config.yaml
n_layer: 11
d_model: 768
n_head: 8
n_kv_head: 4
head_dim: 96
d_mlp: 2048
vocab_size: 8192
activation: "swiglu"
norm: "rmsnorm"
norm_place: "pre"
norm_eps: 1e-05
positions: "rope"
rope_base: 10000.0
rope_fraction: 1.0
qk_norm: true
attn_scale: 0.102
bias: "none"
tie_embeddings: false
parallel_block: false
init: "uniform"
init_std_qkv: 0.0167
init_std_o: 0.0
init_std_up: 0.0167
init_std_down: 0.0
optimizer: "adamw"
lr: 0.000441
beta1: 0.9
beta2: 0.99
weight_decay: 0.36
lr_head: 0.00473
grad_clip: 1.0
warmup_steps: 393
schedule: "wsd"
decay_fraction: 0.823
decay_shape: "linear"
final_lr_fraction: 0.0
batch_tokens: [65536, 131072, 262144]
seq_len: 1024
doc_mask: true
train_tokens: 1253000000
steps: 8868
dataset: "wikipedia_en"
Each number is 200 + 20 x the weight over its row's rms, rounded and kept within 0 to 999. Layers, rows and columns count from 0. The size before them is the row's rms in percent of the matrix's.

# up: layer 2 MLP up, 2048x768, rms 0.0224, rows 71-94, columns 480-575
# down: layer 2 MLP down (transposed), 2048x768, rms 0.022, rows 71-94, columns 480-575
# gate: layer 2 MLP gate, 2048x768, rms 0.0233, rows 72-95, columns 480-575
up71,102,172,215,227,187,200,191,198,244,168,210,161,197,206,210,205,177,229,211,208,198,195,191,182,156,221,204,219,186,207,207,159,222,214,191,183,214,199,187,186,234,237,191,149,205,209,192,205,194,206,187,248,209,182,191,192,143,210,200,211,195,198,222,195,228,203,182,210,190,208,220,225,169,186,166,162,176,199,171,204,187,199,224,212,184,191,188,200,209,157,229,206,200,177,203,204,190
down71,101,193,211,202,193,233,194,201,195,203,184,195,187,214,200,184,211,171,205,213,214,212,219,211,228,196,198,199,174,204,207,186,159,160,179,203,220,178,175,183,222,188,195,209,224,218,162,214,180,193,214,216,225,182,203,191,165,211,206,208,194,227,197,158,202,150,186,204,200,212,186,186,165,189,226,244,184,187,219,157,204,194,213,226,224,194,197,193,207,219,201,197,203,172,198,201,220
gate72,101,198,203,231,203,200,197,218,193,200,219,181,187,202,168,197,202,165,225,180,205,211,235,201,189,211,225,170,186,227,194,200,186,184,195,222,212,205,215,180,198,235,216,179,154,193,200,205,178,152,198,210,214,258,216,179,192,217,185,208,171,217,258,197,216,204,188,210,225,192,211,221,194,179,199,199,178,203,198,235,178,199,207,185,208,220,164,232,182,205,223,223,181,176,236,207,214
up72,102,218,208,214,216,177,200,202,203,237,196,225,215,231,187,175,202,186,201,201,177,198,207,188,221,185,210,199,181,224,168,190,231,208,196,250,200,235,183,217,207,209,163,215,158,196,178,224,220,180,193,192,253,195,186,195,225,222,214,220,227,163,188,210,219,196,219,190,209,199,199,216,185,201,143,203,179,222,227,177,220,194,201,214,209,183,205,206,203,159,180,184,208,210,173,193,220
down72,102,214,191,210,208,231,174,180,172,202,215,195,199,224,194,196,216,190,196,214,191,208,189,209,208,153,167,199,199,222,203,212,219,201,171,215,178,191,237,171,181,185,211,200,182,198,203,168,216,198,201,213,214,186,236,215,203,202,206,206,231,210,162,193,185,202,198,188,219,203,208,192,209,223,243,222,203,180,181,196,204,200,211,177,195,182,214,206,194,242,245,215,170,212,187,213,209
gate73,101,170,213,186,230,231,191,176,182,195,195,182,192,185,195,172,201,207,217,195,190,183,161,181,212,193,195,199,197,225,260,168,187,211,202,189,177,181,195,188,205,196,183,190,191,166,184,197,175,184,208,211,220,219,214,195,226,184,192,207,208,186,222,165,251,192,225,189,207,182,176,255,190,203,230,186,181,182,198,202,212,178,204,220,187,214,176,181,236,184,207,190,191,199,209,188,205
up73,100,190,187,196,204,218,218,195,171,177,181,187,180,204,196,214,197,216,216,227,202,206,190,185,209,206,180,170,205,214,214,185,233,173,222,198,171,212,206,186,202,244,206,209,208,204,251,248,227,163,193,184,178,204,186,246,238,183,146,199,189,242,186,195,181,186,197,218,201,171,170,196,200,161,199,192,215,188,208,213,197,178,214,206,187,153,191,189,207,165,179,230,192,215,201,197,207
down73,100,217,193,179,209,181,222,200,200,172,226,175,193,167,211,193,189,211,187,216,185,238,228,175,198,220,219,171,194,248,221,183,195,195,184,157,193,225,192,196,194,172,204,191,194,177,211,186,200,202,235,206,214,175,159,187,198,207,220,228,226,231,194,185,200,247,219,166,179,225,209,198,218,243,223,220,221,194,172,211,240,194,229,200,181,202,206,209,206,165,218,204,204,234,214,182,197
gate74,093,211,200,178,174,211,205,210,184,192,204,204,248,200,194,212,224,198,203,220,205,194,167,243,253,197,203,185,186,200,229,198,186,191,213,215,199,203,187,226,236,186,183,177,204,202,201,178,167,217,205,179,251,229,183,198,180,187,218,238,187,172,177,189,175,185,207,188,174,214,203,197,200,201,207,164,169,155,213,222,216,212,209,228,205,191,168,187,192,178,211,214,171,213,230,158,177
up74,098,187,214,159,205,187,214,172,188,193,177,224,219,227,218,193,205,189,184,200,166,193,227,202,185,205,206,176,237,192,193,187,214,220,194,179,205,223,210,205,171,218,206,194,188,174,220,188,222,240,154,220,184,206,189,223,194,210,186,218,171,164,197,220,218,198,176,217,210,208,195,218,198,193,172,159,210,175,213,207,212,208,223,177,182,205,189,238,183,207,205,190,215,201,234,245,209
down74,099,208,193,169,183,214,233,202,184,181,194,185,187,187,211,188,197,203,209,216,234,184,210,209,231,237,152,201,170,177,213,208,145,200,178,218,204,200,187,221,177,207,178,187,235,184,206,181,189,218,163,229,197,217,201,184,229,191,195,222,190,190,152,199,166,208,193,204,206,210,209,188,232,179,193,201,202,184,233,192,218,172,200,202,206,175,204,170,183,199,203,227,192,182,225,182,238
gate75,109,217,168,209,209,218,206,178,192,184,186,203,203,207,219,189,212,216,215,198,214,177,203,171,217,196,175,197,183,174,210,224,221,211,191,205,177,180,230,179,223,209,207,147,200,189,195,201,197,236,186,200,208,172,192,209,207,196,188,176,190,218,233,216,189,199,202,199,203,209,202,204,218,182,217,209,192,161,186,166,201,210,189,195,194,235,183,181,194,216,185,174,223,205,201,203,212
up75,103,224,195,174,166,180,178,203,203,225,243,217,196,184,178,157,205,198,182,211,253,211,184,223,222,224,203,180,183,186,175,215,222,218,240,204,205,199,197,182,215,176,207,188,181,209,194,174,208,214,161,176,195,199,157,232,180,191,191,240,183,172,204,188,205,155,221,203,227,195,199,211,219,164,205,181,166,171,190,171,203,196,174,208,192,197,203,216,197,189,209,188,187,201,203,212,191
down75,104,179,213,192,244,183,179,205,228,191,184,227,192,220,202,198,158,194,225,206,180,194,206,188,223,183,214,210,223,228,214,221,211,203,167,211,181,192,201,174,181,215,236,189,205,200,196,207,214,191,190,227,183,214,183,230,197,234,203,188,198,212,224,231,216,295,179,209,186,224,181,226,190,200,203,227,212,188,162,214,172,206,206,183,187,184,201,218,227,168,194,185,181,223,212,179,194
gate76,100,198,176,212,223,197,200,202,202,208,216,208,227,225,200,161,191,199,229,169,196,223,160,208,190,202,198,187,237,207,209,230,177,183,200,241,202,179,211,220,214,183,226,221,224,179,193,222,189,242,200,200,172,188,226,206,228,193,197,201,212,204,228,215,196,217,200,202,177,186,196,208,255,197,224,222,186,235,204,177,162,182,195,181,229,212,175,197,209,205,198,212,201,205,196,190,214
up76,102,220,223,215,213,215,195,197,215,207,181,205,193,185,212,190,161,183,171,199,219,164,209,196,235,216,179,203,215,204,198,211,200,198,187,203,175,155,221,210,185,219,184,191,200,184,185,184,215,172,193,194,211,196,205,209,206,181,199,188,193,223,203,195,216,212,158,178,221,230,193,178,216,199,176,167,231,149,230,216,222,167,178,236,217,151,208,172,217,203,213,210,187,224,207,192,206
down76,101,206,205,196,222,214,208,169,237,201,191,188,218,213,200,204,176,232,220,192,201,195,188,196,172,158,214,199,233,220,214,170,195,216,221,207,221,188,198,207,214,196,193,197,144,198,229,210,203,202,195,215,182,220,200,185,228,219,218,186,202,214,223,180,199,208,205,196,175,197,176,232,194,212,201,219,173,207,234,225,195,169,208,190,181,197,217,196,200,226,216,199,211,214,199,167,205
gate77,104,221,192,223,198,244,247,212,191,247,232,181,189,192,196,149,219,197,202,168,232,186,196,195,199,203,188,210,223,162,154,231,198,188,197,201,220,219,198,218,203,176,221,211,205,195,220,192,206,237,237,190,215,202,188,175,211,179,208,225,201,187,188,206,196,203,177,210,217,182,185,228,184,182,195,187,168,195,192,208,191,198,204,231,202,195,193,174,199,209,184,206,192,197,202,226,206
up77,103,194,198,210,213,189,199,227,238,212,202,239,244,239,148,168,184,221,224,192,208,197,203,199,203,231,182,231,206,196,174,206,164,218,182,246,176,201,234,192,197,193,191,184,177,200,205,192,210,183,219,183,185,228,216,211,166,196,181,208,191,216,202,167,201,206,229,159,225,175,183,210,190,262,207,211,198,239,216,208,197,202,220,188,182,179,191,185,210,211,202,219,195,199,181,189,222
down77,100,191,218,210,232,217,212,181,212,235,193,234,204,169,225,200,210,204,228,204,219,186,235,231,192,235,200,188,178,190,197,158,194,195,217,223,197,197,193,197,199,217,188,208,190,208,213,193,213,188,187,201,157,197,206,223,198,209,173,174,198,208,177,205,222,194,204,191,252,182,221,183,220,202,210,213,164,193,191,190,181,195,181,210,219,227,171,207,189,194,175,231,250,205,187,193,234
gate78,103,191,186,218,143,233,144,194,204,226,232,182,198,208,221,218,179,212,216,197,203,187,212,187,198,200,188,173,173,204,203,209,225,195,223,183,198,218,175,176,216,194,226,162,195,191,194,221,180,192,221,170,225,193,203,193,160,188,188,139,202,177,190,155,175,194,193,188,188,226,219,207,174,203,192,273,190,178,226,214,171,235,205,208,203,229,163,213,213,205,202,190,192,204,179,196,222
up78,101,183,204,167,193,181,202,186,208,203,195,179,239,190,215,212,206,198,195,206,191,178,206,205,237,219,221,208,170,177,212,200,180,208,188,214,187,195,194,202,194,203,222,233,201,196,211,187,203,209,166,207,197,184,167,171,255,217,176,176,184,213,215,187,210,168,179,171,154,169,211,173,184,196,200,216,231,195,203,208,205,236,200,200,188,157,177,161,223,184,224,208,189,201,230,195,243
down78,101,211,210,197,154,191,162,180,198,207,206,213,197,229,228,189,233,219,229,244,205,173,244,192,197,155,216,243,210,210,202,197,215,172,231,194,216,224,186,204,203,184,192,200,200,218,199,167,179,207,211,197,243,210,221,185,198,187,215,179,226,174,186,195,199,193,209,188,199,181,204,195,194,231,189,227,175,208,181,207,182,208,172,199,216,187,217,195,210,228,195,170,214,204,188,165,166
gate79,100,223,218,183,214,223,188,214,190,175,191,200,223,206,205,177,183,198,205,226,223,174,231,192,170,218,201,174,220,174,186,187,197,182,189,202,160,205,230,195,179,241,206,209,166,204,184,201,192,193,194,217,214,229,168,212,177,200,235,183,181,218,210,179,172,220,183,193,250,221,215,175,211,196,195,216,186,221,183,217,165,185,213,203,232,182,192,200,186,184,210,189,223,232,205,229,219
up79,102,209,195,209,225,196,200,208,210,189,229,166,193,240,202,186,183,191,195,217,222,229,181,222,173,184,230,220,214,203,213,204,193,174,226,208,207,211,211,233,205,241,215,219,195,185,251,209,205,198,173,215,201,196,176,200,182,187,213,208,206,212,190,176,210,243,178,219,202,193,224,190,187,187,201,215,205,205,202,235,210,213,174,226,214,166,193,219,175,197,190,215,210,207,211,200,169
down79,101,216,188,193,175,201,229,218,193,247,201,233,217,202,186,202,227,210,184,209,189,172,192,178,181,200,199,221,161,198,232,222,182,227,186,196,212,206,212,188,200,215,156,191,211,186,221,203,208,214,203,188,196,181,233,209,183,214,207,210,180,205,180,206,203,206,166,223,183,171,221,195,193,264,190,232,171,194,205,200,212,200,179,249,197,216,208,182,234,218,219,180,195,164,209,178,206
gate80,104,225,160,219,192,203,236,189,142,187,223,234,205,156,222,203,218,214,203,198,222,154,185,207,213,197,184,203,224,196,197,182,190,217,195,221,185,189,186,149,183,202,223,202,168,182,204,171,228,194,228,186,204,172,187,199,192,207,182,147,197,196,214,199,202,188,194,196,211,195,207,190,182,199,255,219,197,186,178,184,214,209,213,211,190,255,206,157,169,239,156,226,186,221,225,213,233
up80,102,193,159,205,195,194,217,201,201,159,220,173,211,201,219,228,207,225,150,196,214,212,223,239,196,184,163,207,200,191,160,214,185,218,167,216,228,219,230,200,216,177,222,223,236,194,173,233,217,205,202,189,171,201,219,198,193,209,214,206,247,183,177,177,208,204,187,203,196,183,206,199,198,199,203,242,178,152,189,178,193,187,173,174,145,212,220,192,179,180,199,206,199,192,216,188,225
down80,103,198,162,190,193,187,181,206,194,228,217,201,165,228,198,233,184,173,213,208,152,204,191,188,182,246,210,197,194,173,176,199,194,193,197,226,217,217,192,192,206,231,142,161,209,223,192,211,192,225,189,195,228,182,206,177,195,191,182,184,186,183,198,207,185,183,211,261,188,201,182,213,228,194,200,196,208,210,256,168,195,197,194,204,200,201,190,207,230,187,145,184,196,234,229,182,204
gate81,102,179,185,219,181,203,216,228,219,194,228,217,220,192,182,173,190,173,185,214,195,238,207,200,207,187,214,209,200,192,190,232,175,204,209,188,246,235,215,238,200,210,183,201,207,174,212,218,180,209,201,236,219,205,204,218,197,170,211,196,181,229,194,208,221,174,205,217,190,165,204,201,184,190,205,197,198,238,200,210,196,182,221,207,208,230,199,184,216,197,194,200,207,230,203,220,197
up81,102,186,206,162,198,201,223,198,200,220,210,191,202,224,226,210,206,176,231,228,202,200,196,212,180,192,179,178,235,202,190,197,224,182,213,195,176,251,184,213,206,182,190,217,199,189,177,194,213,211,219,210,214,170,175,177,206,217,203,227,184,236,197,170,236,212,197,175,214,220,213,194,188,160,201,163,192,195,175,199,193,194,191,225,179,213,184,206,202,197,227,184,211,209,165,195,173
down81,101,192,196,204,174,182,146,238,208,236,190,190,177,196,198,171,210,191,241,213,228,189,196,202,223,213,215,213,209,216,206,174,215,208,237,216,214,221,210,187,198,204,198,210,215,206,208,198,218,158,214,221,226,230,186,231,209,197,202,163,179,229,208,200,171,199,204,210,197,176,201,201,199,196,216,181,168,219,236,201,170,215,200,204,215,204,169,214,191,233,186,206,225,187,213,194,181
gate82,102,180,174,162,212,202,187,184,171,193,198,191,215,222,176,186,185,205,231,196,189,223,194,203,164,211,189,222,186,197,227,179,154,213,195,193,235,194,203,195,224,211,179,237,191,171,205,195,160,232,176,217,209,210,163,228,186,172,192,160,205,212,208,188,175,209,209,184,200,169,201,190,205,240,218,242,211,257,183,239,209,185,219,213,198,173,201,195,184,182,193,155,197,141,191,193,198
up82,101,203,229,192,196,217,185,180,203,199,194,203,174,215,183,189,171,221,224,186,220,220,185,190,168,195,190,164,221,193,214,223,219,214,164,200,176,222,204,214,201,233,207,174,203,182,185,181,197,221,204,207,217,161,201,183,179,185,223,229,167,236,185,187,241,206,198,195,231,250,223,175,155,187,215,177,207,240,199,187,259,201,208,181,201,213,228,245,204,172,201,210,200,194,214,227,203
down82,101,156,183,197,175,233,202,199,198,178,218,194,198,203,206,211,208,187,197,216,196,185,188,206,228,183,222,200,198,195,175,238,215,218,239,201,199,194,206,195,217,151,200,232,194,215,202,191,231,172,178,183,204,206,216,178,230,207,209,206,185,184,181,190,216,193,196,213,189,203,215,184,176,174,232,206,198,190,149,205,170,210,217,164,240,206,208,227,222,186,198,216,188,187,201,228,177
gate83,105,201,185,215,174,218,203,201,219,194,244,207,212,205,202,228,177,208,157,227,196,249,183,225,198,199,214,183,224,198,176,218,167,140,224,209,208,188,176,194,173,197,179,218,210,223,215,212,165,228,169,211,201,200,181,234,191,186,192,185,196,175,172,210,177,199,188,216,185,155,237,203,192,204,194,192,211,226,186,190,249,212,215,201,188,205,202,210,160,228,226,218,195,176,220,209,235
up83,104,201,176,213,203,194,175,175,208,180,222,182,194,200,194,196,213,198,195,228,201,203,213,233,189,207,217,189,178,208,202,191,200,212,214,206,221,218,208,206,181,198,194,241,184,176,193,235,190,168,193,227,197,206,178,209,210,220,150,213,183,197,196,200,197,187,216,200,177,184,210,176,219,196,181,186,220,216,201,203,245,198,199,190,202,179,162,194,142,236,196,205,167,170,231,202,176
down83,100,199,224,180,231,217,193,237,217,193,179,207,183,201,202,184,231,189,185,199,238,212,195,174,166,191,185,212,201,193,215,169,193,231,203,197,219,200,249,200,196,193,195,202,212,135,207,194,195,157,206,222,227,202,205,199,223,193,218,207,221,169,245,215,214,223,234,221,209,210,191,183,190,209,193,233,206,208,169,203,207,172,201,200,185,183,162,167,187,183,203,210,171,224,199,224,200
gate84,100,204,220,202,225,188,206,203,180,223,179,198,164,212,219,175,168,191,172,198,193,208,187,231,216,200,176,202,206,199,171,209,236,203,168,235,199,201,187,183,214,179,183,221,236,186,189,227,254,191,202,224,174,221,230,165,206,193,202,239,185,173,181,199,242,204,190,253,242,200,204,186,217,182,191,207,220,204,218,180,183,198,231,218,163,161,208,220,210,211,185,248,188,201,228,194,190
up84,099,219,228,231,211,212,207,191,190,223,193,181,182,178,197,205,182,201,216,163,208,231,184,172,197,200,216,172,201,196,196,197,219,204,187,200,173,211,207,196,206,208,197,189,202,188,215,199,211,173,261,195,217,220,236,192,210,190,200,182,199,207,201,199,227,196,179,198,206,204,194,238,209,182,184,197,198,247,208,203,192,212,201,222,174,156,218,236,227,210,218,191,202,192,180,199,188
down84,099,185,227,210,189,198,205,185,215,218,203,175,194,188,227,240,247,205,226,142,184,247,197,228,210,200,173,188,220,196,228,188,197,243,197,212,226,174,215,188,185,194,200,178,159,175,165,200,191,182,217,196,210,223,183,222,208,213,196,183,221,200,180,184,185,185,178,190,181,177,208,233,213,179,189,171,192,218,196,208,212,165,213,179,193,164,196,227,192,196,203,240,176,188,189,202,194
gate85,102,201,231,215,197,206,189,220,187,158,193,186,198,258,190,185,158,230,180,171,205,194,201,176,181,189,209,213,188,237,189,221,206,175,237,226,199,210,186,235,219,169,211,249,209,194,225,194,196,208,204,200,184,242,227,149,190,190,217,185,209,229,234,208,180,197,151,209,238,190,184,202,186,216,225,193,184,203,221,208,189,207,186,201,217,188,226,219,227,191,190,220,225,169,211,202,198
up85,101,165,205,182,171,168,187,232,190,220,221,219,189,197,195,233,219,215,233,203,230,192,215,181,194,171,188,184,171,226,175,188,181,178,228,185,233,233,164,204,196,191,195,207,191,221,225,184,179,200,253,222,198,194,209,175,207,198,197,154,170,249,211,224,182,192,213,205,205,175,226,216,184,172,200,209,173,197,198,209,170,207,174,222,204,235,230,226,198,197,181,203,189,195,201,192,189
down85,099,218,189,225,197,160,224,214,235,232,219,190,180,213,191,260,176,161,191,176,190,202,234,163,175,227,216,195,223,198,198,197,162,214,235,184,193,223,180,209,215,179,203,182,195,181,198,189,193,172,180,214,199,200,176,191,226,219,215,205,215,196,205,226,221,151,216,199,198,217,203,191,203,226,149,179,220,183,230,190,194,179,214,206,183,193,197,208,213,199,206,172,233,240,178,179,203
gate86,104,215,238,196,225,189,205,210,212,200,195,200,175,204,210,214,185,205,212,216,235,169,200,189,222,222,156,172,190,206,174,198,185,232,181,217,188,184,210,235,187,219,231,184,215,237,196,204,200,188,207,196,238,204,197,196,187,164,203,208,155,200,198,221,174,215,214,205,233,228,206,180,225,198,209,201,164,218,206,218,221,177,215,191,193,205,233,216,224,224,215,239,204,167,219,192,221
up86,104,203,175,194,194,237,216,200,174,213,209,222,201,240,190,158,223,201,184,175,235,167,172,190,175,219,185,193,177,186,193,252,216,200,198,217,215,179,194,225,202,202,221,203,176,193,203,212,191,211,171,211,205,209,210,171,183,194,208,196,172,197,199,194,201,171,207,211,218,140,144,252,237,201,192,247,238,183,208,198,194,188,233,172,220,213,209,213,166,200,220,188,217,171,206,205,167
down86,103,217,220,189,191,210,200,201,193,184,186,197,190,206,194,208,217,232,219,201,207,186,204,194,221,225,201,213,195,176,251,214,231,190,189,238,215,183,154,228,184,233,209,234,169,209,202,190,204,217,241,222,203,190,187,181,191,163,196,211,201,188,202,211,225,211,218,208,221,198,201,195,243,220,179,207,225,228,214,185,189,180,189,204,166,236,231,203,196,204,201,225,203,178,212,186,204
gate87,099,203,209,188,197,247,177,220,165,191,189,202,179,168,178,188,202,210,167,176,213,152,159,214,202,205,168,186,200,175,188,181,200,205,196,153,198,181,204,177,209,206,194,135,196,188,180,190,165,220,201,223,191,243,232,206,190,213,189,187,204,220,189,138,180,221,193,263,230,188,164,203,180,198,213,192,245,227,217,180,166,178,167,204,189,189,207,189,185,236,235,195,202,183,216,187,249
up87,102,205,179,219,202,195,209,189,195,185,189,243,221,185,198,186,218,203,229,198,142,221,203,196,181,204,219,205,213,188,211,186,190,182,176,170,212,198,227,195,165,219,201,183,194,189,211,185,199,194,189,203,160,199,191,213,218,184,190,212,176,202,180,199,205,198,192,178,230,175,190,210,168,199,167,207,181,212,190,195,215,206,195,188,235,178,173,207,205,231,219,212,187,202,224,192,177
down87,101,188,211,189,154,220,209,223,206,211,223,205,193,201,217,191,160,193,180,209,211,194,220,214,183,200,214,212,224,189,226,209,191,225,211,226,199,209,187,169,193,175,203,198,229,198,227,196,199,221,204,222,180,180,201,172,207,190,235,206,207,181,230,202,208,191,212,217,174,203,198,189,213,188,205,175,189,206,199,190,199,215,176,215,188,164,199,179,193,216,216,227,184,180,195,216,197
gate88,105,201,208,179,188,211,200,197,157,181,222,196,179,214,204,234,162,205,164,157,218,187,233,206,214,181,221,210,178,219,190,209,203,217,202,228,196,204,191,230,215,201,217,193,205,235,211,216,212,227,186,193,210,204,185,195,227,215,159,198,222,197,177,229,229,214,172,199,206,221,195,252,201,217,225,236,183,192,216,224,178,214,232,208,209,159,222,205,240,183,197,197,205,210,190,184,185
up88,104,181,207,183,186,169,210,203,166,185,218,209,189,163,192,212,165,212,214,162,184,169,195,214,167,197,242,202,175,191,200,215,208,201,239,229,178,204,227,228,184,210,221,219,200,209,172,212,163,214,181,209,228,187,211,180,210,190,192,205,232,207,222,212,196,201,177,197,223,212,150,233,198,211,154,211,203,215,196,209,215,180,223,193,217,198,172,227,213,199,200,167,182,175,218,164,189
down88,102,183,179,179,205,191,183,203,223,195,178,197,173,203,209,187,229,219,232,186,184,230,181,204,183,204,186,160,207,204,195,204,183,186,169,243,183,182,162,186,189,187,186,180,191,215,216,182,187,207,210,183,234,186,199,184,148,185,171,201,192,160,207,197,190,167,214,195,210,179,192,197,218,190,197,190,225,214,210,203,204,195,192,188,189,197,196,173,222,205,244,188,184,207,185,236,242
gate89,102,220,199,206,210,190,210,226,216,187,208,160,175,214,213,195,205,214,201,218,214,200,215,258,174,228,197,217,206,180,148,226,164,176,215,212,198,202,179,196,241,169,176,162,195,202,195,171,224,220,212,193,217,192,185,242,162,230,193,181,187,212,217,174,197,190,209,195,155,188,220,218,201,189,223,189,187,190,198,163,204,183,217,225,200,229,188,209,190,169,190,220,236,235,192,204,204
up89,100,196,202,188,168,184,181,172,176,212,224,190,216,179,205,182,193,230,226,200,198,223,178,178,180,173,205,203,185,165,210,195,183,219,208,267,211,235,208,157,215,224,201,171,206,213,238,208,220,206,194,198,205,169,168,176,179,191,169,163,151,192,198,216,163,196,166,199,187,213,217,248,167,200,212,191,206,193,185,169,196,195,164,191,200,193,208,175,157,180,185,201,185,216,187,206,189
down89,100,191,217,167,213,219,202,177,201,237,236,134,168,208,215,182,194,189,221,183,198,202,176,245,156,183,187,231,214,214,199,211,202,192,205,205,183,198,202,214,173,196,228,210,188,194,178,197,186,186,151,216,221,180,193,204,200,233,190,192,222,215,197,182,207,162,198,192,211,187,159,153,234,170,223,187,219,221,204,230,197,204,192,223,182,228,214,219,191,190,224,216,225,209,200,198,193
gate90,098,203,206,186,223,204,202,176,179,203,175,195,206,207,176,194,205,166,190,212,214,158,172,227,194,215,207,201,169,219,170,197,184,194,195,204,202,209,196,213,209,168,207,188,207,211,213,221,198,192,170,237,173,193,176,226,200,186,208,199,206,233,193,194,199,199,197,220,192,196,225,220,218,214,192,208,191,191,184,186,224,198,189,221,191,182,195,198,233,189,233,210,194,204,203,199,220
up90,100,196,211,221,203,173,193,189,191,202,207,191,196,179,219,168,203,175,156,202,211,206,170,214,234,222,238,212,162,230,178,213,225,208,192,166,202,186,167,208,181,186,201,197,207,206,207,181,227,199,174,194,232,154,198,188,194,212,178,197,186,199,187,217,245,206,194,183,194,191,202,199,184,220,225,207,136,209,204,208,196,216,206,219,190,225,179,213,182,187,210,239,194,186,206,180,228
down90,098,205,195,198,193,212,220,201,154,227,208,173,223,204,165,203,204,168,165,226,173,160,207,212,199,181,164,220,194,200,201,225,170,198,199,201,197,192,178,199,220,235,193,174,222,239,215,202,251,188,194,205,168,166,178,191,157,215,186,209,210,212,212,193,231,154,207,217,228,228,201,200,210,201,181,228,191,191,236,205,190,198,213,186,197,194,214,194,215,206,198,231,201,170,229,204,219
gate91,099,220,215,237,208,205,188,207,217,212,157,214,190,193,203,149,178,182,241,243,203,188,204,209,224,191,199,196,243,178,211,205,226,183,187,190,161,171,210,223,232,201,185,207,223,177,200,191,206,234,204,214,223,199,216,218,249,227,174,206,231,180,213,156,227,200,194,208,218,224,197,222,203,208,208,212,174,228,188,218,208,202,189,203,220,193,181,193,159,196,189,250,174,184,181,208,210
up91,100,202,227,197,194,191,190,222,198,185,192,190,197,167,260,228,192,195,227,193,217,170,210,180,149,221,210,196,203,176,215,176,234,201,182,203,180,192,176,241,212,177,189,216,223,214,218,206,181,192,164,233,193,228,210,181,220,187,193,226,175,179,175,203,230,202,174,190,192,221,222,220,179,198,223,195,201,210,180,206,192,227,219,202,195,173,198,228,215,218,221,149,188,201,192,193,217
down91,099,208,199,191,195,213,194,236,190,201,187,206,186,220,194,181,223,211,202,221,193,221,198,206,215,211,219,207,187,177,181,179,170,210,201,196,229,211,199,213,190,181,208,193,220,184,238,214,208,204,175,175,205,205,254,247,216,162,185,218,221,200,179,180,224,215,171,198,196,229,206,221,196,224,207,191,211,232,187,180,182,218,213,220,188,185,197,186,190,228,173,195,189,209,185,207,216
gate92,100,204,181,203,201,181,197,193,192,176,200,207,198,200,175,190,191,219,213,259,229,189,184,211,196,206,183,204,226,156,186,192,221,186,199,199,179,204,208,176,178,187,178,215,209,178,196,179,194,201,180,212,217,212,215,211,190,176,183,216,189,200,164,190,180,205,185,208,231,235,201,183,192,230,189,180,176,229,172,179,228,180,219,189,182,190,215,186,181,206,198,190,216,222,209,207,193
up92,101,162,203,212,213,225,177,223,220,245,209,214,169,203,207,214,199,201,183,155,162,202,206,196,220,186,188,187,201,202,192,237,194,207,203,235,229,243,234,206,187,205,217,175,194,195,229,204,191,189,181,207,187,210,174,193,218,170,226,179,208,184,214,183,222,182,190,214,213,189,197,194,217,158,208,199,206,204,230,175,215,196,223,184,184,187,248,207,248,198,181,218,209,209,196,214,201
down92,099,193,182,252,210,209,198,195,199,228,170,206,193,194,190,224,234,173,208,206,197,213,183,199,176,215,178,190,197,212,193,169,221,176,183,206,215,206,193,220,176,219,186,203,190,195,212,210,192,163,168,223,198,245,201,211,181,169,247,192,188,227,175,206,179,220,194,177,180,185,179,187,202,201,223,222,175,185,195,208,234,211,203,192,179,190,172,202,218,227,174,185,218,179,206,192,188
gate93,101,181,165,190,208,213,228,206,186,192,190,219,195,230,190,198,181,213,210,219,211,241,151,164,194,188,202,201,170,190,245,230,205,178,195,178,199,171,185,200,180,231,211,212,205,204,198,184,217,202,181,206,191,220,195,177,204,141,186,189,212,239,213,190,202,214,204,202,203,181,185,208,187,210,208,210,237,183,181,187,201,207,197,163,184,206,205,205,218,188,203,225,179,199,154,195,228
up93,098,180,214,205,181,216,229,168,190,201,184,244,173,213,199,209,214,211,223,214,209,206,188,217,184,197,208,220,175,171,216,226,169,225,170,188,207,213,216,215,204,202,184,205,183,162,217,189,187,199,193,184,207,225,204,213,185,188,195,224,184,188,194,189,225,184,227,187,222,221,205,183,209,174,214,231,208,156,187,226,217,230,186,219,216,232,209,208,173,227,208,201,198,191,215,180,218
down93,100,225,209,186,220,195,191,217,227,190,234,153,235,174,201,198,202,180,195,187,212,193,199,244,221,203,203,214,207,220,164,180,231,220,212,221,196,229,190,220,183,152,251,202,228,206,225,194,208,226,182,180,188,231,210,214,209,216,208,203,206,150,225,179,218,262,192,190,185,188,202,222,183,192,197,174,215,231,227,225,222,164,210,194,186,180,202,182,222,198,183,193,184,181,230,179,184
gate94,099,185,179,198,230,180,229,178,228,226,226,216,194,178,194,226,197,182,176,237,175,215,193,224,200,193,187,202,227,169,195,217,209,191,244,220,186,181,215,231,219,221,197,221,223,213,186,216,180,224,194,186,211,201,188,201,239,208,191,228,231,215,226,240,189,198,221,168,182,202,221,226,175,208,212,193,188,203,223,219,178,206,197,187,206,197,187,206,204,206,216,222,152,171,217,208,235
up94,101,203,194,198,194,200,198,164,180,207,243,187,218,200,217,178,172,206,234,186,177,195,202,213,193,203,204,211,209,214,195,214,215,186,156,164,186,179,217,181,196,190,165,185,201,176,223,197,203,203,203,193,198,192,198,143,203,179,218,218,179,227,195,197,220,210,204,189,167,179,160,182,225,204,207,186,178,195,191,221,185,191,226,209,200,221,199,187,231,205,185,197,200,192,186,232,208
down94,101,206,212,176,211,175,153,204,230,172,185,197,190,190,168,191,193,162,181,227,213,241,170,167,189,213,197,208,220,200,226,173,206,177,205,206,201,216,179,187,211,192,185,186,188,169,150,198,187,160,192,185,212,200,182,207,190,197,211,205,243,213,231,195,196,168,193,212,246,217,223,219,160,175,229,246,194,214,249,178,187,201,193,197,221,229,197,185,205,225,157,170,189,205,193,222,190
gate95,102,212,196,222,221,192,190,210,185,175,237,209,199,188,202,163,158,214,203,211,187,193,193,178,214,188,185,221,231,188,210,219,199,173,196,212,203,206,231,200,179,179,140,199,237,175,182,203,185,197,212,191,233,228,222,225,186,166,189,171,173,196,186,230,199,218,193,204,174,214,204,186,198,196,211,194,172,210,221,203,213,228,194,181,185,185,227,209,205,194,234,174,227,207,216,195,184